{"vocab_size": 4389, "activation": "squared_relu", "norm_place": "pre", "norm_eps": 1e-06, "positions": "rope", "qk_norm": true, "init_std_down": 0.0, "optimizer": "adamw", "lr": 0.00226, "weight_decay": 0.13, "decay_fraction": 0.901, "decay_shape": "linear", "steps": 4697}
Each number is 128 + 32 x the weight over the matrix's rms, rounded and kept within 0 to 255. Layers, rows and columns count from 0. Numbers have three digits each.

# layer 5 MLP up, 768x256, rms 0.0655, rows 222-247, columns 128-255
143105154117102140128138141154155098087137185141080092137176099150090098135098123082100114196081159075048116162138146155105142148127186148085148142156111121146016069101070132147110095160119100125122155073139131146137075129123091091166158167134135084117112125117112108079167181117131147081110131145090109160146186118186153141101122191120119131170125139205165161122118162156097092103131
119178112151163164129114151137099156089088164134158144120171166107092179106175138186139142196097122159153139114109129113070149145110094159080178120145101112133144097185131072098146103089089123103049135135067152110124141151119140120197111147156073148142075069085097109135145087151098202087142168129090036129138155098150136170150173155137162106066149102127146161145137185145123123119100
059071201071255135195184169129151087156095153103148124087101136124165145127135196143078137126124158106127104133148106111144140115168121107147173108212131162116142091196169069184177124155080087196126105094081143136121091106065163106165076133136116127054074178137156131093195092160096117126133167118062078111141154094126131132091149135115135068176149066108128131097102123097084106107095
148095129137115129121089097100145148101118137152094110149125089104111136173130124162094179103148163087142136147125101169095146126121144110083136147070123163102112105141107139151085129138032146165135106142138123117121090103134125130087154106148125144143111143133134160120108126153142099130133177131150167124101177126114148151119119172129130062109099133161141161104155118116105166088124
135142111120110128181149149107143111136123121051131129159099123132073161166162176177120096152091063055158141138184140094160123114149133114117186181147141115119106096107156116181138183117138166157076150144162092110072156141101137149127160137120115139112130088116216064157097196093094187063161127130114156143150153124100143095050116131152125070139150082126147103150102092223109143117089
144181134092141148052097107076176111095158160121095147234124045125117084086120143121095150159053096134112058125094134097129153085153023145133115166182102166124094084145112061112103084135154142077172141214087105118086140120145145111094131133121129185076132142172151103107121107155104070197145214133116121105072154195155134097088163163095144160169138107097120176127125128146102135134111
144132143137109144079120151138056128121139198103145091182167119145082125172152153162165097123114190119135069160165163155171204125121125092150085202146149148114043133140120075108090124105157123136133115077092119100102097123166184077071088142180140141137192115127170131155129165079148173163120148128068134107117191144179110141123102195112136047113131128134182117143167158115118098101116
133114158096177160182130171140114146097099096137150070137148133101088151153139192128105116138111151097149141128132162108109116148081166181169161140176115149172134181105082130161143158115134102106148125072106065141138178163143162097074099121159143124148117108106154083045191067106112147074131105112095135126030101123111120059108095099125149143162140214105137131092069126142150151135148
100194191134077091166225135067138142129080144109166122177139061117119184115112143125130092112099150182090135210170085104141114231080106088105135100110115129136139165148115141171136112099127078110087168115149125168107063169089146116131112119141055157115194101153141158137169119021107124097124090167173102075093160173098146124088149091129125132137130138096136126109072143174063069117173
184140086147123119149111140171025076054087107113089090122134153149085130178130135127102125150128096161067172202159136188142153194074099081104100126185068084171099109185083150224101095085154085139176144152156043099129113186136141121098146098125131091126141092155168063109158123138126155097149179180125071108103071130156111049128100159191171099114134105143141119205075111152095170113176
127202126083156084180160126148069164132105107123065151114105132103159156106095197160154136089112181056110073149137108107113172166121175091114120081164112142129104116121124143132144091097071172164111117136150139118116166135127145083088118179101153133100158114109133122133128159085089176121132140147107123154118157147152114142094128175107180158150130161151161110161049085108165162099143
119105131144159129178127172121068112115163083106109135123166095139131143178054187101161101143131145119165106130145097143128146183104170140112168200136108133121135147159162109146109120066143168173130097149144101080168106152141075088105096137176132132096127159115145118101108076099080154142135089151122106102097173128145148072138105127168086166153170156108118150127115122168136141160103
083130153105127143087124131112128165097116167087139190163069117170104156147096132120148121124124157157065098161190145117090192131119163122200154119108094133125143145202154112087101111162129133093136133189121143113123122151143165063136151096082132163099168132145125115146071116088159098138142068082156158110122159158108106138162096121118111150153176092118134086149087194128129125097153
119107121149120119135187167088164139106111138137150102097128117138157195110147090148144143146104143139126154140130075119121135186117107126075116096111125118095105166113093184092188154096051129180112088173097144124147116120085148060174124099119140137084144123123180124113154124082125144163213097116126117094153093143094110147144067126144149147183155128123118125162123192164113166117137
199182082107183125195146180127119109124029102141121176101102124153078124115148077086114050158070131142192084118181104080107120106059139128065162157103167090152175118122141172104126156114135110148160096114125103103173105154155088101127200068148130155091121194082086150125176071081106108134183123202136122195150162146120116094162155147162104089147155155107142195112156110143120099108090
099157132099072169128150139083142162057095159147155148126142084133182178146130174156042090137107184155100158188150172203116143103146128113167084135125134126172089153194101145148161161115106133185086111177096153123062123194211167139126203119125153142096143127146095075135141087121127164113143131084139106098073116173104107124134128156100083066163142145116123136086133169128077068149139
149171085113137107130178169050127125130113117093137140092162151138149107130155146116127113120132120119084083098180101174107157140112192167084153129141127094088154090159173140127167115120132111159134164126073102122143158200133100122101109141141128127117196123074130135104159080100126099120117135120086112079180114125128121153070160110142119120121136165142088145140101170087134071132140
134133105121113095134155122133081173138108137151116094112093132134114136181133096087143140125110125157109126168146123121146117158119130085104142114154098178100073118095147128152044096051135118115148164126146095089151120107180146090080133102161137121130155119137123084061139169129115161162157131160072147049168199095146093087150158134144137144127147151153177122123119085131103117110125
147159150091134190134145214122064103152086115088149135138155141081078142078108167116109065167089109172159160153097138211170198152119089162138125118171081161193145166164169050101148191100080108168115133101136027116136158152139156088146135097155163170098150093086162103057155147112103126118134108093088042088159143164151148053076131138157157118113164101113173109111117124062145125092182
182158127136207090177099114077118121143148149052159145108120106116073117100087164124135165131091134162075115136174145137125153137120131139081107130176129151062113120111119147106122167140068141064057149132183110092113161096139142095089117126102148107123132113149182138145089101101122118150141104151125098056094121068138114106147111136128100174100162174128159139153143169137191106075141
139121153132154117127137143111121130118107141110114086141158111121097135154128138157114099144109146119093103135168127138148138137114116121110147150133141137147113131120129118129123134128116137149110115142136142127114143153137134133138142130128119152098130128101132120115126125102104119117163131137132109125124140125130124120110125126134127109154165123149115143161102123141139121113131
150194113097110103121145232137148127096129162118108066099124128104087168098074148094136087138101153111137097109139137134164133129151168117169187133124097189165115101116104095175174114096144106105129123143067136090147099124116146144067178137131174135122180123131127108133158170099097182121108090136112116124082113125142125182122093158083147128174150146155134137105147141087130065063114
157193142083092101149186110168140077167090154146080054096127100111111178129054168125121128125149124131106164184185118112117115128060096122151152144093148171167141131179149109137131168142085097114140074068147148073085072117118184131148096084206109200121131169088176164114156076134133087169117200095149078126112126124174134164059094129169124094171150118139118155151106187069153108180139
113104152164129148170166162131116101096143152091115041107138120131172092180156137123143142135154119073152104136165070148133143157084162141118160117064141179148071107135109105110144141160144136167150077153121146071131108078148154132102185142150109172124135128152157141096122119130112175144126137145126107114078181113141127164115099186156094045141115071130132145124122137142140134079102
127099118129087159141114133124146093145165115171105138107199128160076125098094103077121083133083140091050120116168131145110162149127136157083168190123125100153084077165106110157145060099150084091099150094118115144124064128072081136129151156126092136013143137115099130153145167115141177114166127126131094108161116095151186137117128098083100129161138151121159173146127144168070091165129
154192111176144114077165130099134029087121078122084097072142168169135142182122099120172102132126148117158101175154084154142138150105062114116129154127140098116086153160119092133075188139113162104146115147145129133125119100219130133110187170141107173118094098151125113085123125127150108122174138114099143084060138112102127110143135065117145112146163187106085129104104107141085111056114
# layer 5 MLP down (transposed), 768x256, rms 0.0594, rows 222-246, columns 128-255
126096148123111189119138091094134104167149124147104147103199109160112124086113153108144112112151086122122156111155104163091113077168188155117151096100124140131123116146097152125158120150079132093153102120150107189145104107063102161133133162117110136205140154113072130174079124113115168130161131198161113121121095102128128255117132108139148093122011152132138116170153133115139127167106
103062141153149192205142113172132117108166139127183167085099124173173086119108129046168150120106167108096137148115139194099202152062054129121114155099081190132153170158163133128201111123185136075129140117143127107131090144157147086153171149144163113154072160129127151146159080155121174116111110087136136186099127105130112152154104160137111155057112061147140075128075094081142182117157
088155187124190129133188113145132089185135129146078155069108097126176161063118202106077159182127184115134142123100127077137216065109042131146151124134090093113141129126112120120109072135115116204204107124127172156175052083127172113208116170046129116043079165152103183155172132151060231187101135118141127137066161096084124093123112110060128136050167104147065160179192127126180142098143
124148163128149121141116119125138134145142118130132132099119090142119038161092178147157149157138100098127096136151136171124112100121179149145127119115131110115087085134148110167102158099123097098131106145121137166093094100160117130101132114130139148236138130092145121145155117168167109113060149146093085153128171140155128164130112115093087140126000123126165126127090114173142130112105
191134126140135159123072143099140124186107090130192108165114155100099098131063099151153125179163061105103126101127135161161112133097143064100136121197153090146107100056126140138143155153164178135033176175102088105097112161121150085146047114149114150121112149111083142137094142097067167069090126112072148119165136174129176110128097091139096170144113098148127122100120158122110108069087
190171147151180128086127126077119133155162189168144121140139137169146112100100149099108091146150098135133135121129122107147165099168099098103112116192149113074179132069044193112153121130151144114183112149120110126100060114148116106137110138120159215034112177142162151097120144118121076116126157133136153135092140129118062112130170189162098211098102102163100181161117192173123117145096
135105167187153112098114145155091134158179084113028106196131122138079100107131105157194099118091162159133106130153191117138137161129067088080168110114150134111136170097108091141055173151129118170151100096135196138133115081122133195115130136141099129143166079145119104130124060159133139162098148113122137141091138147079138146211136115080165095136049132112127072145168079111141135147141
101140140144126166159171153145123093171145122151135133092132147180115065112108099121138119110134151132136136075121081133124141215153161150095121117131137157128102110117098105089138103125127144099094143078152112173116167120090099127148116144141187135255120098125160118123116125071175166150118081095120186108138133146157140195138138094122077138125000114134146104137126165116105100167094
034093167089102118108131132125098130135151131133105140116095095191114093146119120127132123168194133179080061181168150126093138129157133130169184166155077126106136151174115109113181110110097055165109127132046138100138234104139146128115148102125049173127213149135163106042110206111113140122161114101183090052122101160159100137045070129088133080152110137125114170092179152135216079109140
163114152099130154181123115124083121222138107155138134125119143078130066104165123092091137093138134112113138117079151124102124160099143147120077105047091079126115162142116129131192110070133164156130148148108157126152165137163107117154096163095138168255165123130121186112144194145152143162098144122115133092128108126139094096149112117110105156085072139112131145157102115144134100105170
174122151126136140134158132093197166159106144124141191087106074149177120164125088109121156105159144144156120156108102117143099175124150109162146091106076158126104073164143059156097116144125195095168160155106142137104190116127114112104092147093057148113164126156091067120074090110180116140087108144120125134147152182180162098137101167156166090159114062112114131141166168068138113156111
111087129163129171136104087148145142109087136143119126159140074100086119093130095106105062088133095105071104119105105071127133176178155140147089122123137123138135146115149085104099183085150167081101152115168128134117205120041094159068110150135159137203133111149083090144125128098162159098085166200162099099141096119151187142096150119153145171143058111102136109145137131151079116168139
081141120132109169098152112143136155109161125137044117114055119142075144133093121073118116110075174109056118177142118145127134135064073157143221120061162111180145084129203136130129112106144081103149121140112152175128081161127154177125088178168129165049135182133122103130147138130148104159123104119126136151124120129141103132156145174176075146124200069038200150090126053163105185213134
095138150118137107148124108143061118113152085154193103186147134100083060105092118132114062134157123145127106152198092161129075099128060129135214096167144205197149127137159112097106134115161118111132113099124120125157108167156147151132178163146133145085081122139116146106106159175111106134085170111116164112132123114137174106106148167097100118087026141082188140096143080111171098130159
124218201179078092079091176116169150149169114083089143200133086116074178077133148096189168115147119247147154163107153129137102069109116096096163116161147161066189131118152162078125142178167096143134095053106113078161139131099116132120152107125119170092126146135143139131090150094156132196132122122092077118128062044178134089167095169148102122161163149101089160126151102123123099084095
170110179108095077118105168176094169106074117180114170107070126114088100139138164106174050122117170171164110105145177162129124155163132100151115119107143168168062141092138137098145100131136170141127131110102191137124110073130090106153097150145114178121127189139076105143086151176196186161133149089132133098131114140102113067116185075130175170102195099059034115123149101025051145169188
125165129163160106159117146182068112186137166078101085124171088127135131172102134109121133123193129126125118108128180121138073159162135140086117114108139098143131153107166146094139139130147111133111110105162125173124120183128051121120128127091184132165107129131173120132127135097128110154148072100097133137144103112124127110128174142072134122175100160087130133169193130095203060165098
127103137173078083136113064127151085138146157173139110113150156114104148118163110115119141186131109127117158115174149090132095146175100126154140137153132170125119114140175153150174109124133120145133133121130142114096142140137068149160147133085080125123142137119122132128099169080114137093121124119157180141151069132118146113186121164139116141117168106109123133107139120133089138091128
105201166163093142100090093148085112137140101126139172149144138127186134071172115002097104112193127211076146147141137163102117147161144110119083115159175161132195189136094191134196156147146163051113043096153128125134110089124108109126179159171138199088106091161167181081084232138106171142078092170103147083104065097129151101187108061157160147143229145069176086051162116131083156145198
104133181084109185127112088090132172118141095141119119091152122178122172151136156146115147168120157122081146107121108102100126122146067132112103155148138088117173081144136194074026158132109121089094104115114155129147180096116116185132126134097161147102097117174120113190105046182162085128084120136087099113145065110123149100053117083133073086149168216107092137121147109143089092162124
147117134104115131132134096131137092129129134156134127145128127122122110121132133119134131122127126103118135122134144150130115129147121118111154143131121120137109120120131125137145123143152142109128115119124116134127119129116111124142110135129126126128153137131138155162127133122128132149123125117098138140135145136128128136135123121154128128119127135133155121141149117130139122114104
124062136097146123145120094124174149061102124132166152128097135166115178134115045082141140114115181183163197118134056086072174150121169096110095138095113121120149153115110140144193084130053117102148098168115095123110114080100170110131115134148175100125128147073144126180143123116098158149169075143172118105106096104097085141142120142115157145117147112122092111130139127141127174186113
107117126113111139130141068158120115135071124151182123086107169166133120095198192158113115105089116150191100193212130152146168115097191122172121126056136141139149113178167062137049113039114132168082139155171095123143078203132120148067132090176151148244072122072180134152175091212172082114129138130108138185180141156124166165079188120107173147072044156180047103109151106109171152134086
112097089164108106129109026144131147169113111095118107117193117188121071130150149132131142135131095119100083128109156114104111145100138085116123074053134117056140063071095118129130148117119137167196091078096162115135104128130120141135149109158096183151121175153127140112155138155170128116079187108166108149115115124151154156125113167137116096107038082139170127110122133165165141142091
109147110131158123176150126053094183182157112091147170145154134129121167077096136142177092145122090184135085125165182118160127076118146127110067159141130054182208148159135143164110141170126124145128086113166090088166101140112126153171084118080111176111065096120060119113134028160099095083091155132180193127161102151154168118144141099084113153127184129142181167143091142085182176119155